config.toml
n_layer = 15
norm = "layernorm"
norm_eps = 1e-06
attn_scale = 0.177
init_std_down = 0.0057
lr = 0.00362
seq_len = 1024
Each number is 128 + 24 x the weight over its row's rms, rounded and kept within 0 to 255. Layers, rows and columns count from 0. Numbers have three digits each. The size before them is the row's rms in percent of the matrix's.

# layer 2 MLP down (transposed), 1024x256, rms 0.078, rows 824-878, columns 0-127
113:090112130137161132118113158114138153126137130111138111143079138145158152120124112148127084134113150104138129087122146139079129112115162124125100152143133160133088113102116144097116133137112176095153163127131153145162147142142156128141173145152167132133130129129097141102136135141142150116152134112173152129127105134135120120120106133092110153152105130112092129125107102116108123102120
105:107116165096104089111107161142150129105156146114109106104084143177124111111096075132118131124152117128128180127110113142139123119158103128141126128111147073117127140112099109129118093147155118176140143088097085141183141087130115116132114126104132114098094143126129181104105122121105168125136108073143141121149125132101140168116122147146134141145137088119128149143114142129164139144102
085:151068161140121150132133121119151158152124128109102114108103102090139132141149116126153115103131131148167071106127182180140123069100147100115113112131090133120153130111149177123146169128111143095099146128142132123169107153154127111129183140149104108105084148112118150124082096169135181110111118114125169096099099124114140132105121136096103127109160083131105127102133121122095139110127
098:113097129101100130103144134152157088128145127112127084130117138132123152113141123109115124131132090101137085119142081108129108124177132135112096169114132130085124098128153119102139132128139090123124116113149139090107120103138118093144130118090099112154113161111105122167117115120146137138119124112144121138147101184142115093139141166156121122131130140170167180131106177126119146127146
098:104094117167161127137170124188165088116177099149125102163139157126119130139096130114149171100106087117141111106118157111089114117136158112119149133097118125112131114136138096101145130171166131118125144142137155137158111143140130124151129176156135089135154115130143109068111148109122131119148147136126104158133128136166089100198133119107127112126135145149125084131148118182101119147091
099:116116103116156108086156115142137162131161114133160087124160099152192101109123122153175152112125110120110179088139140152142095114149082157133103144162098165064183134122097149107110133136074134103120173159098152108126089136126128124155164172152112154147136165135095137141171155126134088124125140135155091133109084128147114133101085102085093117135133157105122129116149147089099115115109
089:159156108145099113110115133098087128140123138140173111148144144145118112130182105146140099104113146129158142132092127127133113120129100136146150200140179136135145132114154124139160134114111124120149134129093142174126106118170117150113107104108166120153083117130117168097087106133123139120105166149129135127104110132123120119122145143134112144116148171110143100131112103115078090120159
103:135163132160084103105125124100138139111111139134117098121116123144187127101139140141115122080096147136136108099140115085140160114160123096160153130159101146170120134108120133132144118141116191151087102145141128106146132123139110139122131121119091106091123136099168112074125145126142090123089133151092099122112140140130182138140111129096104143093122134137068105168110156170129146121116
099:119156170117138134180119145075116123090104120134142125086113105135139150151118111096138167123124183152163092101135130149117110064089118123115127122129119110142142133142096133135167134149149110151141116177163135132142132151159104132118109105136150154130117095155119123111152078126110112093122150083092144094104073141113163145119074094155156109087166110081127100123070134172147126169132
070:150183157150142155140091116122172137164116152131124151148138161148096180137095149153142107150130141133126151105145123132127138122087087153125171123137105133119112103132141156136119118126113112092111119133084089083118139109126157119151129125129134103119141138160084140121130116128179148093094142125104098126134104092076142130186151134159144117167109116135111113157124164100172124129174
120:095167119110135121120151131113132128134171135121142140119077105150133101148127120140123158098125139145154135110115172146170138128152117163123099138124158095141111128126173149118100157132149178157108150119153164096142125108153100160121119072154081145141155133114107108096076068166116145130110112110126145136112160116139121129168121129100096160116101175115125154126151168116142122110133
091:141095133101149130125132106146124081124076115134123125101157170114145182136093173122146135135120133124136128106153150131153102112117125132173133145154089087137117116152097146147137156092126139156100106160118092099107142104143138131147168139151119093128083119112150149135120068108105148148126134120149176153148131155059140101118120148127144092086138106126152139159102128128132100157163
098:118096185067160091128109123089104116125181147113123180114141116119121126086122135087147124092148138139173162097116129082145140126124153145106120109145097170149134131123133150141170083121161152131091146085132126103168110123153155179123145103113119130145148127088116178150115107135136120138151117124133098072121136129125140130105127147139142137096191134123133124140124125134152128128092
111:086118123162117152153146127121086118135142133095125158130129120125105107106142140113125104150138115117094107144122132137098155078160139087134095134118140136158116144180147097109114170155087151107167109132148123117125139123146108145110144133126139135111169156120097121159115117137126119123093100150148137118164140157122127119067191131094124104096134130119143134114180140156124105149132
096:154128130166112132108124126131139116110092122149110142107121076100103125082109140127182134109120129136127154095108129132137164140118145118124121123096139140099123164093129102129139108123104120089139156119113109131058110107131139165121151120116149106137107132127074091149134134122113107121082142145117118148093147201139093114139134100158128110115146134190159112154107179160137125142116
087:131131147142150097133109169143094158143143108155107143151116140093131076104095121131201120133110109126070088177109115136093065128104142138152164123101134133150149119142160110128138109156126152141156133141203171136113129127128115142118148155124170120097090096108140095109110125126089142156106168110179140144102128168106135145112147124078112140111111113121172098107134193194143124122101
103:154141118096134109100094146167153104128096107143109123121120124120087113170126112164149083135120148167160113131123095149108121128119143116113144129136153138129094122122150104179138123098125114124131166139112141135144103187087062146129095131142142124111135156131118148089136136127135135134131130121113119138081099198142114139130150121101117127100096115096148131093162131144102146099148
102:178135106126135127143145125107139095118104150119149124121112154134149115119109129106126128065118131146127109134142134127112107147145125124145163122167146110113105118081090112116127134102162102185115097111102070151131112132122128152106124179117128083122118139162130169134122148160116135122146091130139129125113156125105121164158136125144177100143100104132122130122120145150110082143125
091:140057110153100131138140155118114104172114108120109095108087122064146126133111137146154174131106162121117129149151086123151130112138126144144143107114138119107162131097125091137130116124130110136141119122130150142125125169116149082112134127101073101100097142144169123147172122124150161109141135143174141139056123132125100090131172131118132167099090141122140100120138124133137121127072
086:137145115128139129103107205108136166124132139168115105128133133144124076128151183088117094117119143115156137152113159142157096144087130138139120125141121096137108106106128141097136130150162095129124168156183175164110132107143141130103120143111119157133189147088125148089120059112108129142160128122145137091105139151095140094157153139111135128118136105176132121128101173154139145122137
102:085077162095150134136167154080143131155129100179114105134110171099159133140152127104109146103102136123144089156160118128167111123121104158158119151145115182097130100128103118128141125110151079146129111146137123153099107095138111132132158161165088101109145139118156074151129098133148191129126158133171167097143135106095142129149118103170120094106148161126120142148101127126105110148130
076:152109137091096131133165138146155196130139143107141122131091100111108158125170123155117118129147143110143134142150090114110093110125113121127135122118119154101123080148127159096170117170127164104136165123155115122116119134115105147122148100102086126159106157146131129146133101114112142112129125140141132124109114166163137112125090126140139118095079127137156146119108146139105142136139
095:134089124143156141134102145124109115122076137109146088141093115132130116152107159133149133115132123169128114118121144130116106115110144136167166092106108157111153128137136133107144113103130146124122113172097150146133149120125130153130122115140132109109106124139129103131098132129128113132096179152120109134078122067173185159077112120129118109108125176140093166097186082126148124179096
106:136095146092153125125112133144124081127112116144151166132111141096126169162134109134153159145089164134072090110125066078101093141096157151133170116141159137148129143148101119121106121107146124130140129117120172106147093094125117136122123144144087095136113119138154113113143138141135101155104134117142066134125101122155148093140149123119113105122103146137098129097123149117097160106176
095:107134128087119100132113081130104097074118109157124136170132130153168139144119149102088095152135128129113112126127131138101122130143113102120177179114134130065118137135166127161123117163134114140104159103128083133116130079141160116106110198152119105111090163166143116087171129102138152122098094130093111120136101119122130148145110121124096131095113148107151086157158173122100185075117
100:194133107141122056100158105093137124130081125140156122157117144134143134161087135161136108090138079146124147069146139156118151145124135152121106135147112162067128161131140132142137127134114129105143115149136103157113119124151131151120126139143125132128120102117122140149128139142124088143123100121160117136147166112088107170122113133077141134100145157099158132120103102159101161134123
092:135109102153128110116105106103098138107138175129149151111130094153127107158120115116102149119098183147152050113135153134123121097116097136150096157118124107101106108123152147128163093167152086139119091143103167112133144135123099136142149162174136117114128127162137140125142110099145104122101134137133121153146120110113156149175112132114128101128119156138128130116115127096132129125121
084:078166106109140139153136174124123153113134163113158155122137160170110148115133082129131174102157161148171165155143145131125113107121136126120145120092127140107155112118151149135133116124129120101167129084124137094167138114110200140160141109130156108135119142144099142156159145132130189130156140112117143112132129116095141123142128158133167143166121149163139147096180181163142175104160
109:129146179114094158120141140139107151147137123115123147116141154107126137149117204115177109108111077119128117150114125118125150118079114116064114147085117150148147104112121099088161126144122121101117136164110133087115149099152145086133082045138118124151133109077149158099131153133159148139104152131150113156111182115124162123124106091127120142143119134158139162138182118154118119094143
088:160128147132101188075151116128090102086131161153132142128122136123125111141135104188155121096133105133138144143129132080121120118126121143131168152099082126187125120156122143191134108086124106105135155180132138142135096129097149131123163108149149155150139130155120096128134137072143123133160158142117100123194135141159109107121160125135170100103144141149132144088133117135101118118165
102:179140098084119098171115150143104096132118107197083122127152137125104143118127132105110128143129128115099098126157076136128164119154142134092132176094130115156116140109154114150147099170059141127131135161119146112127056155120132115148104059147127113133116155158127159116161099172135121101115071126119143158125122152069104143171139131139197108105128118130129115150104131129132111132151
096:130153126132139123101122122101116105101136132133133067103123122108095140106177125171149119144157095083114142102142129117162179130138133115128112109109142130176133132094078140119139087100119124129130110139092126110105097127142096140123100161142087138103087117153125087133101125075166169151103121120107158141152108131084135152147126101144107139178131105109072134147152123136161152122135
119:169092116127110181114151150122124118134112118133137187181150136125175115120147079123134124140138127124138161155100101150104118139123135107127128117135125118094135160135110121105115122077116112140108163106118139109076134123120115100150120080097106130114107128152113123142176108119113096112102110134136106100120141141106151109120132107125105062110090162120158116114125103125150105111145
100:138115141117085149099122130126140131126111120130135134116120124116120138087178120116081131125150085130111122072137057133155116094134089174117154151115162090094126146083092108111094084101168123127117088094102106103093134118098142107155121095135102158117114128135130107134180141121110161120152129078121140114122112158116120124116108131110099117039154148149135088104105153100145104143105
087:150095117123140139080144103146112095076076123135142099185080151104106104134145124143129115130134140141109099119093118071162115160114146157144151124118120125119129126135141103119143157116114102167151109132138146133125103167099105142144126115127107081104143156138093108156139137125131139128098104168149109116110147115128107179149120090078125120135120101098115138070185144181131118109131
085:132112096111159158133120149109088156144098104143138126119087144125157162080103169107142134122122161097154139149071166115121102140149107100094113139134137108169134079122131093149136124130127150111118137112138151115135130134176074123117130111155117135116082117124128103124110075112109144148117147122102143126142136077156131127118123151120097150148154117119131116116104147168122115120095
104:116103121122100123121096113094103113100115127144134087106123144106161132134124112126090105142155172127134124145146140109096156160104115092174151047115152155096126100116097144100155162113119115140135136148144134151126103137072151181121142138126117135136160099128105132147093117137172114099134120083110147140151130142074135069161104083110121106152126108146149106114130115103116117113153
081:124125146114100100130107154144182114116131128133107126113120142117097136111179084133130097139141129104107141139167143090138125133135109120158127176115112144081135107107126113123167120167153111158127141130153121144126108099109148120144100117105138126097096107118088161110145135149135157145104112152116148137154139173129108103114119133126074103157137132152127089108135156109090132131130
101:155113112133141138176149171066133106146173146148158102137131113121123119140136095119159212129135128141145147123077077136125115115115134136112142163097130074157133133110150064086204135129078123087150097116116131103169144087147106121097143117123116099128117110145146103113111116141107105128113111142114154129064136129140106179125151109141111135139126116094153137121119148122105105145093
085:124112100079114161137127168111146106127120142100161164104121113127102059093093119100103074142094129112169117138091151127095125167126129104133148079139078105128096128126142167106103123166117166147145128118148144143137087105129159078081096134118103134127121131132141158130119104094141109146116130102099117115088121116130131109133133127151144149083121114145114175147113133149104136122117
097:145122160110144145136119142118175133119120130137116141106108118155090130097104127140090115129149162119137092091136136161131130165147114123094086156144139121169146120118105115164147138107115098137126143202141129097109151122133151135123141128152151096116120124146138130120142150102156109153127156104097121151115160083116156097113126138134134105123140077111153116138127097101132072145118
100:142104124120165156102143145120104085181126122127163136125135114083160118118116141149138122118153120097166118112133171156160118091132118095107112117086108130095094122109167121098154106155101118101154138121153122154146141116132106125151158111134131140092130098130138120132084143125137112168083140159149132147172124129148092098117120121102125109070064094093119146110110112125087146158145
083:167085129108126091118140090129090131107105157127124104133132153081170151152143160101102133075118149107123107126159124136129136131116115178120100135159125165063156115150125104112144113109115095145143108157132139104100138122113101126119165101108096131126157099143121114126101142151126096137128184109178148101119107130123104149137163101108134139083132181138135106139107121116109131103105
122:128131126100118110129121136170094148133121136126141109134158146105115076143109174128134125125130162148130140150119125140132149105141136121118127111163176094122114118113108131117136136116110150174084139141152149133123130194168145122090119101110143176098118154134132116127100090160123104135122120130133132109097130107113118096132127125108124158140091152111102148181113173141174112131090
110:135102117151123157095135147159153094133106147168146139128096091165100103104114129143098130116100159119146088127150119141157169102132101146129156144091133141056159158179160140207147071118155127141131130161111112130119111160148161135153171105132118167093153120109135101133153139070149094132112119153114131144087121157093137155117164162145122106100130131144142124111123118066134102088162
098:094137119117076155106154121138093137141084137120086146144098124139103152129144162116121146145150080145115158099119150125130149081123137163122123121116120156131134121107129147113169113126072137101103097113172115104157102074163133111116109109060155117137109152094117138099084142115124122093180104108142142141095149144156103099096119083148109158091110123137107112128091103122139142120108
116:110130147150132133148154143095117123111113087126144156147125126116113106093096143150128109142151117141138128136129128146137158136149177174116103177118130162125088077177120119177167118099148130169168145140121147090110128138136125089125106120148118107133142119174177144160167117118139124166120129089065141110130160099126109099136124155129144090097153133125110119152098164129106132129136
106:139140146162114124128101124112111157134111107143064112130109106150164140145135125158155114153127128132141092097152127138155140132152126156122084152127105158122142091110159114147139132095132113116125118147144141161125134187130104124143132104097099114165115095130091139107127114115122094132096161100109092136161171139146056145154109114127145149089125116127175111145145099136079075129113
081:096145158152133153128145116119124149133168155101093097108106140134133133137170141120165111124097134134145163128138137136141135103150094152134137128140144118130102133089122086143137146083124152120165162106137113113155113136121103128128120155155117107142148135094147130108116115129132138141143109154090095094099165122108187134139118134123128119152118089096116123119124142134141206136114
089:160132142122131106133139170133136137148144141105094135115129105130216129143165172101126130116144114076161098138132158152118112116094131112138134147115064127146178136131163133137166158126115093120138172171174117136129129107166118126127113102152153120106148118137138125118091098157115169101174132164164204099118149132161126094140133105142140143083144150157118154172135137120138096095154
090:118142140134154125130137122160070111105095114094140082136140124138143113182132089119125140135149125124140128122117074084129124108131151133163083202102088094140150089126130137086142107099132093134123120127163136084102136138141082173106137118122133126121137126152139134131131118111133120150123155090105097168141161076142122133158092123110095132112137104103146153091102096130099127139144
104:138126158156154146151142128093156142151163125091121076143101130097131164104107135113121161136121131095133108048143157153139161137141151124143136168131121155095108163155135111114157085134152160128081094098150124098153123182172131153137093105159177130122151122177107091102137113094154142136125097130117090106123124098110145095154120138142084107098154114141127141132100133142091173123142
113:127178130108133126126129108178107166165143130129157121077115121171165103168111110166134114119110121129121138124113154145166132118186156151147115112129125097151119103117091134118103078156091108106100161172106170110119119160174127091108184117163106154128126129105120106114171139160108148108060158135086135157099120146131126130114115110110100150089133125125121150133100106142162118140135
099:153161131112126163147105152154150115092135102120087128097102152156120137138108106131134135106091108128138108124133157151074111125125125131160118148117158117117160102084151103143121116135171102128132121149134069132146077130141171118146130120123124103180095050120173115144153073171107118132198116120148170137141171114161177123173160105134121088116161146137115130117124147152145107113136
115:139144125150104128126160141165096154096142154104137153114109114105108116121119101138187156140103119115131138140131128127127110096141105134168127147119132131083178157099101117088169132113197135124135170120170125092087106134132132127141126197124137109126121148091129137146129161100130121131155108175162163152038115147156112140142152135113091101118143177078137095140178128142126158123152
# layer 2 MLP up, 1024x256, rms 0.13, rows 825-878, columns 0-127
096:122166130151133154107125123132101190117108109153124128064123108154128152130121113152130120139103144116120118118167124066157154143102115105109123071152094133116140099112108143132113151125127141114135110187153165129130139131114119126162167101120105114129156134118168099169144124128093068181102123133126141153095122122105097114110121108137098153099128155167139135108114101098106137118143
098:111144143146098130138075129141077099149157162157116114129104140185169125119118164174123147124160073130143164112157099113136112154114138129129100148160139152102131155171123115105088118088127148150137133137098127077150162101132167133121132163107102141091142140159091114140186160122125120097123117170126133129168108154092139105133105132086147143111101146170160131125120142147144099163101
094:125135137114127110144147147133141137081142103115117118115126116120130110084148084098162121109131142118097101153141130131095123150122152142130177144103141097121066077134158152080134146141144122124116113118067109139150138125136102094184097131139148150099090143163151123156143143160129130138087128140125127163133132097096134121127156156160168147181113130119126215118113140126151157071126
107:143131155104160180114120151080167142116109120148153123127123080108101145130137138118181161146128096103167111095107127123145110146154151098182141142151129145183084109134097087136110107143088128106134114118124133167092154073085121112156138083117119075141163166150175125132070126140118104097141121132108127128117148146124123130103135116136142113123149086171111178114156157172123117136156
106:168088142121122114148125109130102117126096163118163111127102090114097165112147147078094114155143103118105125139144131158117139152182126115145128118107110122149131115136148105154165111107120097158110118136117113165189154092114165164105092080122136145158172135131170162129075135093116149098171096116099124125152126078123139134127187151140158112129159120127171113196169127150126091116150
100:121140083157140163103099091117132132059122119119115148124162137148136087158111160184140123082109138080174146156116187122131124135166140121119115193149125142165148155127112112156132130125154143141145093137125128128127110059134147145130067126129163121129072119112100123136089123147135117112124161132147097152134096122138141197095120112116126141164110110142100148130163111141125125130103
105:110113180132154135115101098132116125123125137080133154124156128090064098144104112108146149115117092124091133104103133107103107145143129141115139133126128111114117092124130096122141128142074123104116125134116133180110127092097154097155157139127106130117139086131145133082068141105143147129122189162112112142126120142094154151126169140161144119133119115132127135128176127137143120142131
099:156145140075125109109085146126129160150160147148078121137143102129093139145157112090145104123101095124110122168140126139137099139103124103163078117129164149114156115131082118132124123098106082120126157120141113159161135131104175087132106145108083119118167116108105139121138137121104134116143101146079105126152085150087091159111137096116087148094091133162146162133093125120125157121148
097:143103076107100148116153166130104128138129111119118151109110132121150061126151114139143110131107149099182097160108121152141124138146143060121090161105169146124132102108132097100114150162131136137132170135175136196148102150121140130105142146138131141130139140112136109107121088123090106117138116150173154138120162126173103124103123128124121114072143143119151093089110083115113118118079
094:123125114115148163141078116162143108078146187155144145105157149130122138136155143144145154168132116154138131146104116103121147113154122128178164095164149095158106126098109153116132182162117114146115144141132125140198125101133136150105104131108127118129111112140141152091136127102120104132132139113113167131142105097150127107099102114101114147113129108106070173153162144121123133133122
100:094118166118123141145121143179146147095171170112155104097149146155090152115114125101086102128139117108170127142131089141112121162140145144135128117142150125100151145147095150140104131166141127160128104158106118078131137088135154156085119110145127140137138178120137064127145144093104126132145114143134153148152069146095109112104184126117157139096123085105127088169141092111149113108122
095:121130131111138109138137121116087156126108096149125135124162108129094108078160154139143115089150159139148170074137161088078189149160119140108148072131106162149106086126136102140132115146095132084108167134100157090095148117080114177103094124188118107128121106088114094121122180099145146118112169149113140083108106104122134109107137119081154146149117129143144106147125125134126159100148
112:128124136117099119134137113094069151104119124114149185139142163127159111104117114103085117115135154115146135116115114126124146146099148128131144136156130110168150142157119165168111151121175142119142118101169112129158126126153175123145139101139153119108210156124107138112163131075115137105153071110141138120147101136142106145105126111168132143131097116142127125136139178103100164116122
095:137154100098140122148147117157131143102168108137115173143092158156080135080142120099141117111142142147141085125104118112125106144133140131126123125136142116128147146130108131144097145141147163115146179159118096118128116112111138111101101150135144101127110143114127144114159139088145083107116076176138073110120133144100159128099144124152125152123120115126116112134148133120143107105115
096:094129103111139093162086101092104117110143150117086137129155097131136136146107132120148155134128120118140148128149146120118156127136146161149099134188143149144111109103080150163105116157147159119169135147093109138097111120094151165143092084132152130153159164144146157110155196138154137130129137119174104118140128115096118152098140109148127131151130119176096159104122157104140119132101
103:083115142125157096130097143151125123129136143111131151121137139117134159102152110155145108151133125120167109135094134154115106129138146105117147128114086082131110095176132122115119104137117124155127140103101126131102115115151086121080095112149132158123114148100113130086112170143160141151160150105091100172147139153160144130148096173152114145178067145091157147127125130149130156118116
098:143126158158085093115162111140160119122136136111169124076153126137128105142095122122120096160149137156141122122111108142089148148150169085134107139186169131136141135103138166100106136129099137103116093105152109114160114103141143117115144101119130135118146173135159139111091147129113126128169143147113126135134108153123142135126155143155142138155130144171107156140129193116111102115113
099:118128131127117092095139097176135133146147136137122113106129108121141122138181121148134112144143128113136117092119163152074146128128135085072087109169100092143119110116128159141112131136111121142124099157151086156094104117146101136115126158156146118123132097107104172157107113136141099105130131124156138151173126159108122132111143086140099096108110113145102134164107145096150170147118
086:109125211110104076142120135138130085107124130144123141147106150136124193150143139124147115137109125132134149067095112136126124105121139146144127134098115131129158163155136159144067128115118112114143115123147106104150135119114130113141208108136107132146117125129152122100138151125111135068131143150138112086121087104140124137126150124142095124122103115090106134165123093135169175163083
099:140141109105125133107131141114129119144202171140122145123186133121099099087145123099095132171174161092152118135104106122131093087129112131140092164126118131154156135153146116124072133129102145117105112102090078096154093167086129092127123134096118112103137110104127122124143123157136116095089146138116131115108114140137112147128178151124107120128110124085102150097129127092097091118098
101:171147149091159100139140114146157140133131115158139132130147119124091080099090118157203133078098125139113165195100134092157145107101114147133144102133123112125146126131079144129128137124154148148069129134133147152121153174112140133094133162096148150086136124119138136126119112079150112134120122113116138132119132127115132145109109104115155071161102153134129124134110131091100114133143
093:141129132156142143102128099085126146159145099167116173103113124123112137135136127148128121142153114135133135136076139144126166118113102144137133125099079128104073144131096095094165123106120138153154129153101121142114138156131098111127139116135119132121166151111138147121136126118169157114150089169144108095156133097122112128136131172122145118136075117088127154147118121119115127089148
101:068127085130081111101110091137133111150084108175145147133137101127102118115104122070080113120085146117174163121126145165153087090146160122149140127121135155129106099112141107106122140126113138095131116149147130127149102119137135174149175138154135133140106148105167132135101163142147111127190152189133166140132116120132151132137154172142152090159148130141127116089066143140142113112118
104:099101111116142120159135186106136125134172116095116183118130099098128149066119130095095116136144148145126143180161129162105146099133114133144132080147122109102160138186157120125128135118071117086123126141143122126150114172092149110095080109122132116129099139149137147169117082126131117069146165117158145099117130165162137107168149148116137150135106127130121092109131169180097100099159
099:186095166130153122162175132106101151105170133125147124164120114129153152129142151139094163116131121172121142188121131125140136124127139142175119117164123158098133138145098122091117107098113075164114127141122124095125098143118110105118101135084126139133114138134142146098133148178116107130140112142114131066169115124135076138130137097124124117143132119113110128146142151088152135102143
108:122155119110131159121131119123099098141141123121136104117105115111152091168109121139131107171123137123137096126140143108104133101144108122127122173133152100096135115148160083162147146134150135185166080128141113126120133119099105122115090104156101147167143134110145159200125155078134108159143126161150110126126131082125098127113107049096149129137143151136118150160142151152132134124118
088:158122156085105161105150093193104097160125128124116117111128141116131112145149156100114126147104105084144169148150174127165155166169132116119129116135172105148136119115139094122133120134112086139147127170128127126119097116127091082106120111138107146122123179111118126085137085159131110162101153135158118109134144107173120150095129106122086111107147141169171106121108102100116080121098
090:159130094122151137164156081107110108079128094077069126154132161116127138090129104130113083138123122111133113138106115130127131156135154123148118116100145137127141141124112102147141114101122123113124146104149177134105108159104167107132167130164111128132174106142147184152170138135117128145080121108080108140117148138126148108123112158144109135141117156104122128114164130152161142134148
104:134149112131120104110132155163143170159135130146093128120120096102128143114092118147087132120114166137107095148109152137143108117165145142080157129177114152101122127129088121070121127120147153114103097131092109112120092097122101119150122116147102082111122123099131102130166175140109158097111092094144130109093105108114123113115124145119113138157127135127165112138135110150163160101142
097:138138148114182085149110116131108185132150151130164131106103140131138133118108146141123124091102188121084138078118114111134124105100096084140118124161109107112111138108085121104161131106103091137124140131152133119150091122093112141137096171095114152094179097152117172109126141128126106134106123079132143112143096161161140110108154101150162162152085095141098131095145141084118131159111
100:102119151111145111142105119135148133123117117123130106115136094130148114134096118140141113126157173120097116148100111119115148134155130126151136112141108142133153083130145094115138136176124115149171144106157121135122137130127150164135112123072189156118154159120139116121098101119115075125120110088140149160121128104157113092125069129178121137139105126118125126147138153080100148102086
123:108145125129160123131134151125165148117118155113095195166144103118150185122147101111130088144120128145100152136125131100103111145153169137115154141141106116114139170132107099137100116135096169134119138150099113069122113121124092111105118132085115130143158090132133109109114147129126117150099119155086122165159117147102125130114118135142111108170118149135092123174102112140113163094129
098:100129130117159102153119118149141125095153128122117164116131101137133128144126172104127129124100180150151136139078104155128155112117117089137113123113077175084096114114129160165165148143116112109109125137145144127143141093113172124130116146162144133127140107141078157114136120100139077130117138160129144180125135115131106129138140093133112087127090066151104112162153110164102131106119
096:088142142142129152134100141153112136161133133122132126119121103173116157174137136116063089152147158151125093097122084160085130159143151054151121151147130102095134153087132090113140120170112127128117155133137115149121144144113120115117118121128120149113100162117108137084104175135089122130153164112156111164134125124183123135155096113177102140147113140093113138123125141139111140144128
106:120142149119116163117108123142131114158142141115126139154095175085133101164112102074122091169132114154151136099121129112116130079142111099114168126157134094120078116167101123165134110130138164087133110128094115107117088117098139185143105132151107124095127081148118157091167098128133168174110111128135124156134096118112099129104110129126171163123094093085142087098109151152175129078130
102:116147122147114160125130127132124101136115121111153161101143111134082126136142067124139147130107147160151152141123159106127108133131135175117147071134136144150113125137098106108102083186124136134127151136122129121126148095127104098106141146158121103153169122136077135157125065101098118125166167129133118178174108146090120118141145131118116152115117133149124138119133103179105113094064
099:090127144105100151148158125126119133103125147124162141099124099129106110116115104150131152083129120132167148141098129142124138080095108135108153116172107103134102175145145135113102096124123143152131125116135145116127145135104126116138119131183156125142120149159179153122108127150135140099156139157129096169157124084101142137154127129153233151118130114152124111103110112111123131144111
105:122152141116115132115132119118112144122122119133106133137083141114146096135156132171110128113113110124144158127139130105133150129130084112085160161144162140109104100162106126122156206126141077112152142169074141116183075144107144154083131128128135159160124121144110163087103111110113102145111143149202133100092116105168138139106105117125107164145096111128118124100082100144155121143132
083:153150131132176183154098154143166107180134138111134076125061117136153108118143118079113099176114124166110109147087124130143119127104115102147141116126103141117120112133139111124111125153142139136119117081109102126133076154148162136102131158166123094103136116141129142129145126111139113131122101095134071120112125098110173083119141136176120159184096073139112121166106138139109119126106
106:110120138169140165129117167105114114097089109156104082124126105138146126123182131152072143110159107106123122137126116104112147126103118085126106091109106147157132151141178111142091148132091131137135084117139164148130140155141117121129124103050091123121106139122174129138122121113125138144083121129109143122158122126153099114113103132100136110155131129153121180103109158112164112132121
092:127130118149130138145136131095085104153113129139129160125112132130152152137066132172117104152129140102153135137127140143125137085130125114109092109150134154086121106117110133077154075144141132127134141125127141100142113142129079146107175133169148102105156191142109120108160116120122096153108124122087118134110101142152123085157133160134122151104130136129133123182121111126171098086178
097:114126134152113100165129110091173147126127138127141166105121133095095150116095107145096167116135121111108119135145094113106119145174117108150165138125119115146094159163148154136158158136091142163111166136092101138148108153159156108139083153110140103150167110162151176178152108107084161125133123114134102076146153110148113147098114108121090158161116128138133146125136150068091139170109
096:093129095146129094102122170148135104114100149128124149160178123135111138156142055152127122095147130168140128144112114151115132051113151095102106088127121136176146116122167139104103154121177168140148147173129099125160132109119099144104094107119115131110109121082099148136139142112141116106154148115132129141148185152160117178120143090129112117121090129115123183172097132142129150150109
114:120137161101096160126117130133100088111155137121183134138093182156120142101117076125119127118114118133161075116136112154139099125114117073135154141120103098113093145177125089084117163112142151142159088120141123115155117171102106159144155111145147158164127175094141123146145127081121087121133077134140131152150147128130132132091151143112153096118135127100121129133135131133160119146155
094:081142154114094138090118150100100082092163110161147106122110149118117179141140162086117127143143103167082118149126131112130158111101125131047094095110101148112083126132119131124128139162125136103132108125142129125113121160118116153131097146131144186148144132118123148180113137146109104112126139110094122164151124150145104100121147148147146150147081149112127147145108144108151091086085
092:116127142067164138139100161066144106118131118106155160154161181157099132122137141133090120121154110107149110132104140130087155143127193156166107106112142128153145121124103080079125135147135123109138149115129125112068123140103187124132134126170113143114130099110147113133142109128101114183135091163138139122136090122090073106100084150099163129129103162101105123143130112158147121052131
107:162127112154123097120106157125107131145110113102130117149178147129106119118123041143178147166154128121153104120112136142157122200159115145090107091103125132134133123124174120135090146134145133117126128115159138149092157146102118152122100140116127089124161150088186159115129129106130172134179132149118113124106098099136082114127157130141067109126111079126139110124113119151105139109099
093:127122154134144140075115126181137151126127118156135192144191146164149134126126119072149113100151141128084084121156128117121119140138130117126154161079144129131134174099117120154111121101132153106117132119138178133131120144108176110123070095107109148112123165126116102105136131142151079139105119128166120148102150117131157133106184147141120125138119121134171098137095116150137134134098
090:124158141150094115137140159113127136074115059099105156135122152153149119124118068120092118164142168116141097147090153097167135096114104131126110141142118130105092131149100149147090137142160124120101105110085176146142108122142118114147132138126116112092153144152169134111155181139147176142150146149116148105115119162116113111113111122136136174142141113129171147089094074139102140131159
100:128103144156121178123106151152147135155152123129144134102146117143087099149100119139076104090114128112161147130151115138151145129162164075130148090165134142138114108118139140163119129153123121116159128118159120122107121102136150083159093147104153125100112168135101158100137163128136123114108104106162190086109107103138101142096169138163154203148164110119150163126146124111160150126105
095:148087158123125113120126107158111144116130127126123106111127167122106155139123127117122125121147112120125103107133118054158109162137109116166133138174113165095113078190170116132139155145113099124120121123128107161088119158097151136164144095133139134135135115137125116122074109123142146146149140098090112119119170158124099129080134128139140124153109108159110126136102124110083147105124
104:129125105154145106138162100135078118124154108137141144121103222154131104127133130135127098164165122100128097158078145150121116166156138133089127112139151099143077142072103132123119153122126152155187096111105121141154154113136140124146121100130097143141118120099122198110143114118151105072163116131161105127126119124127125078109121148162121138121124092084122101128142145121090202118103
093:097122159118119108098131075152143120111087140102127106141124095115108157133140127144152124112118096151145164142095118110082123114140125130131112116131136113125089141148138145120111149160145148115134135164165192114131123102089126152165144139093113148121089141139114126095149188078130110133106151132113128130119141137125082170136117089149152134140067092186149145116127097069137138132097
090:152135144115126090125146099119122125120136107124168152148140130118084154102130147111156164161138089052123121130126153150151136134143147153136103151144112124092132100131093118099117166091145124124154155129135125121096155148156134128112130120117099115156145084142125150145119132090153151105129129162135167123103094157087139133106141134108132119120083145098072106140167170165163114124119